config = dict(
    n_layer=16,
    d_model=256,
    n_head=4,
    n_kv_head=1,
    head_dim=64,
    d_mlp=704,
    vocab_size=2107,
    activation='swiglu',
    norm='layernorm',
    norm_place='pre',
    norm_eps=1e-06,
    positions='rope',
    rope_base=13800.0,
    rope_fraction=1.0,
    qk_norm=False,
    attn_scale=0.125,
    bias='none',
    tie_embeddings=False,
    parallel_block=False,
    init='uniform',
    init_std_qkv=0.0167,
    init_std_o=0.0,
    init_std_up=0.0167,
    init_std_down=0.0,
    optimizer='adamw',
    lr=0.00136,
    beta1=0.9,
    beta2=0.95,
    weight_decay=0.16,
    lr_head=0.00626,
    grad_clip=1.0,
    warmup_steps=228,
    schedule='wsd',
    decay_fraction=0.556,
    decay_shape='sqrt',
    final_lr_fraction=0.1,
    batch_tokens=65536,
    seq_len=512,
    doc_mask=True,
    z_loss=1e-05,
    train_tokens=326400000,
    steps=4981,
    dataset='wikipedia_en',
)
Each number is 500 + 25 x the weight over its row's rms, rounded and kept within 0 to 999. Layers, rows and columns count from 0. Numbers have three digits each. The size before them is the row's rms in percent of the matrix's.

# layer 8 MLP down (transposed), 704x256, rms 0.0484, rows 637-703, columns 32-63
100:491488468521483506496454499469506511543506497489432481513558468478494480512493485530530488493509
092:524477493470502533513473510491521508532515468503527504474487504512460493517484478516508527485457
101:512484521512493517526470542481505527484520517514462500505496551515469512526472500493526524487531
094:501444549507511514480472433491491477497493466488461495538489502502527531447510498486526474512532
101:486506493507543465516509465519501485478495512502488493521437516502540522463498556453541541499461
100:491459483518486484500542478456468502473479464498514505510511460535478509482505508511512506492541
099:526488527504490525491507544486474487530512509480519487479485498478514472516513480487532530520519
093:495529478512483484489548503515479434496511467484518484473468452514495498476469496442502506546522
100:534493498501501514449529514475511508484444527478484508503520512477551482550465500538533474501513
100:451519510537533472549517498515505516494531432486470494498441445517499502479497498530497526502486
102:535485493510523469529457500545493570511518487470506507517458471477504506486513485483524496501518
098:475470511524498518460525490527501470515474515493532503478523524481508531472487483481517504549491
099:497500505525507456525488495495501488479517534531467467449531533454458486515493479523462545559488
097:517505449484529534504498508513461493509486517470496458521488468514493457494491490520508533507455
103:505506518477493487532495510529448442521526462494482557446488493484510528520515478479490482475504
093:466500513490522517514459508505489572499472569487516529507502515518498516507513513469508528514528
100:457516527526468506506489443528521525494465475524479504472523516511486518465505492498489505537502
096:532565521496498515552513543542468526502510520517504481477531502528542509525505542468451497455517
099:525472516494457465517486494498520501491485493566526485517511472499491518499463564547537473542498
095:526498485479457528544487496534546530509495510439507521507494508526510471514434530470494517530500
101:514484519485465489507465487460518491482505502531479529486490513482561504501432497511510495514505
097:524488470483495460524513456491510520509483519517496481499533510513527517479502525510534507475519
100:474482575497518503466546490517484499495528497498514542527479476455511511526509520538518521533507
099:553471562468462482514468498511525503484510531490537494543488456461459483501521509496505489472495
100:519478456482508515493524462502510534512536542505461470496521474481461493505460533499493491466493
103:501480505500476517441452472515468486472497451533481482499508513491481477487481475507455511561544
102:513499519503488512548462513494466503512520504492467519506483472480503503482475495533471496493479
102:515498492523444523471522507570507455514475520506508500413491510456512471524500496433495467489451
107:489543495540493526542504481495518494515497534533483513499504486511543491511510507455480456450485
101:489502479476472528498502493493464485535539446529508487489514505523500532537468519510466527448477
097:524512504500490474504508504510524498523502497496450533510514506514533485489525498516500496453470
100:525510501472499522482503466511498429494537488541503513480464483478519490469442467495501469467553
097:505526487518503520458485530488467479491479488501491553479498453513522535503506496482466508476507
101:477498501490496546502505508528497486499492478465474498507511486512537464501489472520495487466498
087:503499505477483503472476505517527449530487502500542536530496503505479486483462500509527491511471
100:538460441475481464485490510491493499500506504455476532501465498519477465526498515513508472555473
096:438489471512483504483505480482508496503528486517511498483498489446467519501523525510527510519507
093:505486510484519523522462478489519461505530483531515544503504482532512484489483469490515514461509
098:505504504480501550505487531464497508518537450471531511508506458506503479506537492503511506515469
097:501499511505514468499513484495467468529511476461577466498467525484467475547479489503521536512511
096:511535502527503497519476495488517530478470511493472465448488481485525504478483543481492552520470
095:500514475504461468490537485520468499460442512470491453469514502487474519469504501492476505525513
099:523477517514505510573490500528490579495460493453501482468551518501495517513512497493515511525496
098:535501464519512508485506470517484439509507453514533526526548509519443483476523527528487528522470
102:544488558496499490504532472462507504520522484530468533488487467506461496512462545525466476500470
099:471468511515499505543509531475502493491475506498444489468536536508496508515484459529519469533492
102:485526446496470518505512537506502467553473498529436549502510525477505483510494509510521497473513
099:473507472518483493497504459470504481484495504505514476541520523492495527508514511485472493533507
100:480514500467519494451446478524543543538486530489486503547509442485501511538522558491495503470473
097:553535509498534522528508477519504502538443496472479488496480516523497483444544526484514507492436
099:515508538486481522517489481473524428502523453464488494510525468512481502504502484522489467499524
100:479503523494464510508505542507487525525472482482515469539549477524507516478516475516474497499552
105:476518521489515523535478527528485527492518448488490526466469507487454521399489510495474504514566
105:506516516487518472485527447506469519546458514509490474582485468496531478499492529485503503481485
100:491559482493512511461485536534500566462512489515509512485507470523481539459481482497472456470493
101:496525508461476542549513466533495511517540509512529544483524535468523529483506525498522504501490
103:533471494473503512478530499528481460499477509476561472506518491486493490478492534497503495502500
101:475497549538516477481501486466541551513479493489508551520505445502475483470538512479475530537523
098:506478492455481476534565520500528512522454505490537483495517519475550467527477484488529459512544
104:509542505507480490489471505496485484481465541476500463517488502511509458470448533500491495463502
099:501520482490517525504506495512543525510523476494490515473475498487471540513552477549511497480512
105:501527501520516542493484456515508507491506532461511524505500527507515486496493497522483475521480
101:461496496501496473496518520513486524526518518503520507509458503479444532486499490489506518467493
101:505501521468495500493531566546489509529500527519498504524497480516486506464471476458497480481528
100:515463523468470485519532458459469445505538433495466543484489544482511497495497477506532484457482
092:499506497515507586498522476496524488480501488464477493443479500499523480493497517541497509469492
101:500493525471476467491459496567458493504507511504468487521490444532526473477531541489475554539499
# layer 8 MLP gate, 704x256, rms 0.0535, rows 638-703, columns 32-63
092:522475524499453506475519498520473493522474496477502445474459521494531519513490509532480502462492
096:496530551471476467474486500476481498475496515513509517504518486508451509446490492520478530493488
092:499530556546518510496482496489528490497460477543525467508513527523500507440484483453541487466506
104:508479558489496491480485499534485498538490500521495493510501524516495491522456530467510491480505
099:552504506475489496493495532493522506500508490485437504542510476480478501513521493503501516533541
095:542481493502498542532516511486516485500440496477480508516512537488509504442490496485548524492522
096:452487513505557499475473496487532503522495502527477507499467542497472497502492518518515482489504
095:452578511536505519494502555535520475522499524498485484511538455467529491481524486467473525511527
098:467525458497512540501507469480493500490467496471502516513537472483474504512490485474510482499497
103:495450549510561454489514510465491509488538476499509539507476481419507506524467496464534479470466
103:473489545552508592507499472478494493524482464493536537450473486494521459471474497491514504475535
103:533512497502485510477480501478502482478466480510506469513476486484527498475501478464478544517537
096:513520479481490497519506459476486503480476493455474485495496466450484495481535444538548469526448
098:499517489497501509475502507464469525516435483485510482492493530495552529517495483491518498478510
093:502507503519487479493484477472488502528475492503501448518503483477502500514512507464539494482522
096:495481482549502519485486471507501505559498485529497526510483515520446472466521518509508505467522
109:502560521490541579443475547506535468484495463492487470527506507492474512461509501479515497475496
096:483485521510509505468545483516481470501503500496489528548525469505455484460536480465457471488476
093:498482531482549516456506525505515510521508505539511504467500467438492494516530549525493457493512
097:484481496471498472479533527476516485502455494484481504504489469520515483484503481516480517524520
099:501475510502496498478522480460482481490510481436523497508463555505496479466498514465429489512484
095:529474521504493533491490519483494526518491533481514458494493509499496545490496491521507515500513
101:507508504539501483513487474466489456527483494535450488479514560489499498530474493428542467490482
095:473492533494540491458491528522466471506515497505477480479475547527520499541495542453483494495474
098:487517534508472531493478469481498452516474480443543497505515522487488493565479496511476480521470
099:464526507520494516524474503523517486543500474452507522515487529445476497512551496500503477539474
104:544484475497486494459533487526479468508471491505529522496503549483517540460510482487519500483497
107:540482498480533472504512497512454477516486475513518492516455520484486506506448501518465559513512
096:462537514536467557478467485520483477481512463525501483463490554436517496514494553512539500521510
096:494525506482505496463517507486472503498538480514515482525490447453491513484485485515509510495536
098:523538501472491491478511514503506475495469502530485489485467482476523466499483474495493490482520
108:504507512487537503470496497520508487531493496533527518539480499515485504495503514483487499450506
096:475538526506482494491495500462532492506458533512459468503501476483526500480524539498509514512566
118:504476519486549522510509481501502474461500510564532494497489503507489521457504459503497532482493
109:522454472529476531510493466470491482499485489504507490479482478496491521495496510494503507537493
099:495503472495508512475472477489463495522514502536473511442464513475520464494498513487527538526533
099:524461563542477492546489494514521473495565523481516458527492498525493514443472477488516504423515
100:508488502501488540469537509520515490490505511529501531479498542513478480483483531474488507475523
101:504524485497496486519514459514525491505520476478492508509503525516486502562525498484492513519549
097:493509502486518468502532530492533489466509469506509527482465473451516513494523508481494495454515
097:514480493492507518495450484487544479510490472500465487501436504495487506467467506519514523491508
098:483518486546481516486469539476522471559520525485518510504519489472487450509484527473516504493545
100:489457475462464484490513481481482492494500508501504475500471493496439496503434493498512476501485
102:421452525528536544492470492516504513508517460496512473481456479501495495497468451529525495492506
104:490527487494465510445529483463498484515484514514471497508508503489489463509536533510518522512474
101:482498492477463484508482512503469499533517516527490541506516552436484483528490506511498510489540
097:482488478482438479504488486497503486457504473489519498519521510504475480545483492480522509496497
098:501492490499503513486487508517457506507491474497464530490524491481489504483489525453484537471485
097:484492478470472514512486490499512493489506501450510473483462520551484516473519552494491459478487
109:465519543563533482491515473511493494493502511545494515498518525520537522497502513478496518489494
095:498498475485531538516485463494530522537516507439464517476452546477471466506463502492547522505533
109:502501499512470506467515507471516524493444542508499477581498492478481523523466482418482514495500
105:511510490481527495538516501501509490495455501505469492454477478474489481529501485509480524475453
101:496478496500491526510532501481466509524468483517522483525504475449531521515500505484520550538505
102:500438480509542504490541491466486492496491524522513496470507446460511506495474534505474519506478
098:437530493500483503464455517492468500546458508545495515530511511516482512527514513466557514528520
101:491453520486473484527496516501506513488518503522506492523530510505464528522482474542540474494459
100:500476499475509550474457478524472487527497501574509510530504528442469516525481498464506511487475
102:474506501546529511530576484505481476548457497524517534522504510488489484498499556495498524487529
100:456474528504522539486527536462464500472510486506492501498465532517493485492468530483478492480471
102:517522473484505499498509481460553497518484480467483496470486540496513527544474484512515471500514
098:509499484453471527422495511460499495517511513556500519540463488484517540492518478493508477462518
102:474485495517507509448513511509476500502453522525444501510518519449476500529501521487448505511520
094:470501489488501481523545550503465486485525530507526520509500515493495542514489550514533519513499
095:452518554516485551483514487504492476501489476486538523483497495502486508431487499456521503469510
096:480507513552514524504483506482504509522505471524496539503470508476462531479491470508493507503490
# layer 8 MLP up, 704x256, rms 0.0497, rows 638-703, columns 32-63
098:427500511512518529479520520493495478540476479504505531507491506421514454549514498497471515485483
100:512520537492502509496523498499525487506470519532538516477502466489490490459556508497439499468532
090:482511477494493516479503455435466485501527503468491547528493485473506485517466470491516540517549
101:498503499507486486507524496507530513506505485499540510451493454517527473531504420515503514539520
099:514533496468540519507525518501508495514473515538495504495481519504469497487499493550491501476505
100:500484515495479498513499480474478489495465474466474510518483521495521507472513523481499505515476
093:539498509493457509473532490523524519477470486498486476518488500488495513501488495496485498514498
097:477528530489495499490550473562516502483510437468457468457506522501456489472476528500516475495519
097:511522461499498508518527519470510512467445476503466465495470510482539551475521471505496518522488
102:500505526542526509504500485495484514464494461479453508500502501525538494494508501506494531521468
102:482491554497484511499446532503501476512449510499514515505491463504538515488466470497526527495517
100:470517485487466490462499469486474490532495522523458530503506543501449483543508537533547513526489
098:493538502496541481497468480475505519508465486499529601495446484500496499470509468483535477519510
101:496522528519508499542454496484542507509533528496527537479451486501504516524500558503480523475481
094:468518525473466528472504535499526499499477486490523507506512534538513488460489497505548507507484
099:470471494512539506487481483501500528459479507477475493506470490518493455487500509504468521478472
107:522510508500534498511513510545491514512501549522498520475527520527531515530491510503425521454476
095:508541478499514488470512492488505487540521542516491524508467482483551514552516503524465512457512
091:552530527503469505477480502486452507561475533473476491517515486497506498482549534478508476475512
100:472501488499476511515462503496491476470485482464496454494499527447553493493518482522480529528516
096:481471495502533483532487489491534514516505496498524501482490463476504527490527508525515512577549
101:496537473466449447550485492482484505508512488498497555483556521531487463511483477465481473486540
100:529461517488514446521489465516538503495496507497502476493510515479499509475501469523518448512516
100:479474505475526513529545495491494477516492537445495453571476466500492496517513544500453518480527
100:499466490483513480431510493468520474484524500526475486491465578491511520482474466498467499487508
104:519498534492466479525514520515479506496512494490518477541512474540494487543521547512489471517495
102:531489493516552524522497509500511512494500486505454442494521493524508531464492525497529490489524
108:520493482487480486493474469476474506474488471484487483513448549526493485554457488490536502531490
096:487481567473492465492498492483496509481523487440548503487495492520488521513462528525475478510488
097:429497487464526469516480490500496495498454493487520523475501523488496486509528575435490513480509
099:497505538470452524462503499513492512524466522475516497468489533507486483478508502508483534476464
098:535520507542442489507486484475501500476518535488520487455521517469491502472494416531504515522457
099:491498492503534500457511526516520494484480494518518501512493475459457442445517497426531467499503
112:502445535495518468525464487491499486499514491516532534513516528503462446480495531513507528493494
098:523490529497473489487478508486476498522494507527461471511520495512507509472517465501452469522490
099:522507563526485500515522496476511485480448492486479537569475462527532503493511515486519535498499
100:517519511503534465531470547468475523474477490498516502515459530527493506472495514498519499522527
097:511489499508532508487473504491504501566510487453525529501554484475537488452476516483509467504444
098:506471472521553506493489488492542497512450479539491489465466485477502479450510497524473481518525
094:450523549543509534477533465498504516522454521502519507460490492458499529471498498545518488531500
097:533486475455541486535492521517511502496491470505492484481475477507469505469512504502503493546485
097:498510466480470479468523497551477473502477461477509469551513500479510542505529473479495473529518
098:528483486525503527539474559547454492509465467491527513480488492527520496514476454468507531488501
103:505507509513496519531517489500573513475527486507503517499488497452522523491467502473486474494491
099:525540507516475513542492498494469515536450462508486547471456465517564527498513468489469478508528
102:494503469500491505489488515481496507499543509520474500542515531499505505515493540476511526490493
100:483468504477490498455493478485501498511534531540485516470507526483518482501464543513558515479500
100:490525487523452525506550450527487499478457494525512508488518500456509491470507478493571525519525
097:530467500542489465521497516471510490469496532542518495529532503514510534548487450483473534483487
098:467502492545501515485533501518497496488480503529528481509490541506524566562488511508506476509505
103:571514465511515482511511487504509504529535527511470499534483512488533539516491498489475541522493
106:523548488526461513538438495486515507474473513481512458489483502475496505504533505507498508522480
106:537471504468485478530517509491523505549496513491447518503472511511519500521494465467479539489511
099:495488501504502512539496535490493499467527537482530548517521483469512509472521460475491479433506
102:570505481536509478492502520517464486507516501534469502467511475519462490534483499507442448479512
103:477502529531454508502515485527518507477505523523496522503454489447464485485505480487508500483533
099:518539537510492488520517515481525481491475509460496523504509465493477486460470458477480495510509
097:521538510525523496473512533541438512527529507529469537466540488554509519502476446508469509491498
105:464496532471513513477472475502432521469527542454475543488503440518481477497490464494520503473507
112:536547486503519493473522496493497502519530487481471495537537492479478492531492523546488477536540
104:485495484537452477473518497474516462501472571492472499473461466521488483513567523543504487449461
102:499495461511482478464503511499518514510530494459508482508550495525479510505447510492548500540519
101:553517485497522541509494506496492523555509503496513462491490502503514504500465503539511523469507
095:464451510476508482500524501559525494496488492526511473509505519478514512471461501475458482513505
090:530463491460528496492499514489502505499479475514452511491528513478510550513498477535471536560498
102:545449501478511467522506505533524500559504523500482471476481481499506461485487526521468485519499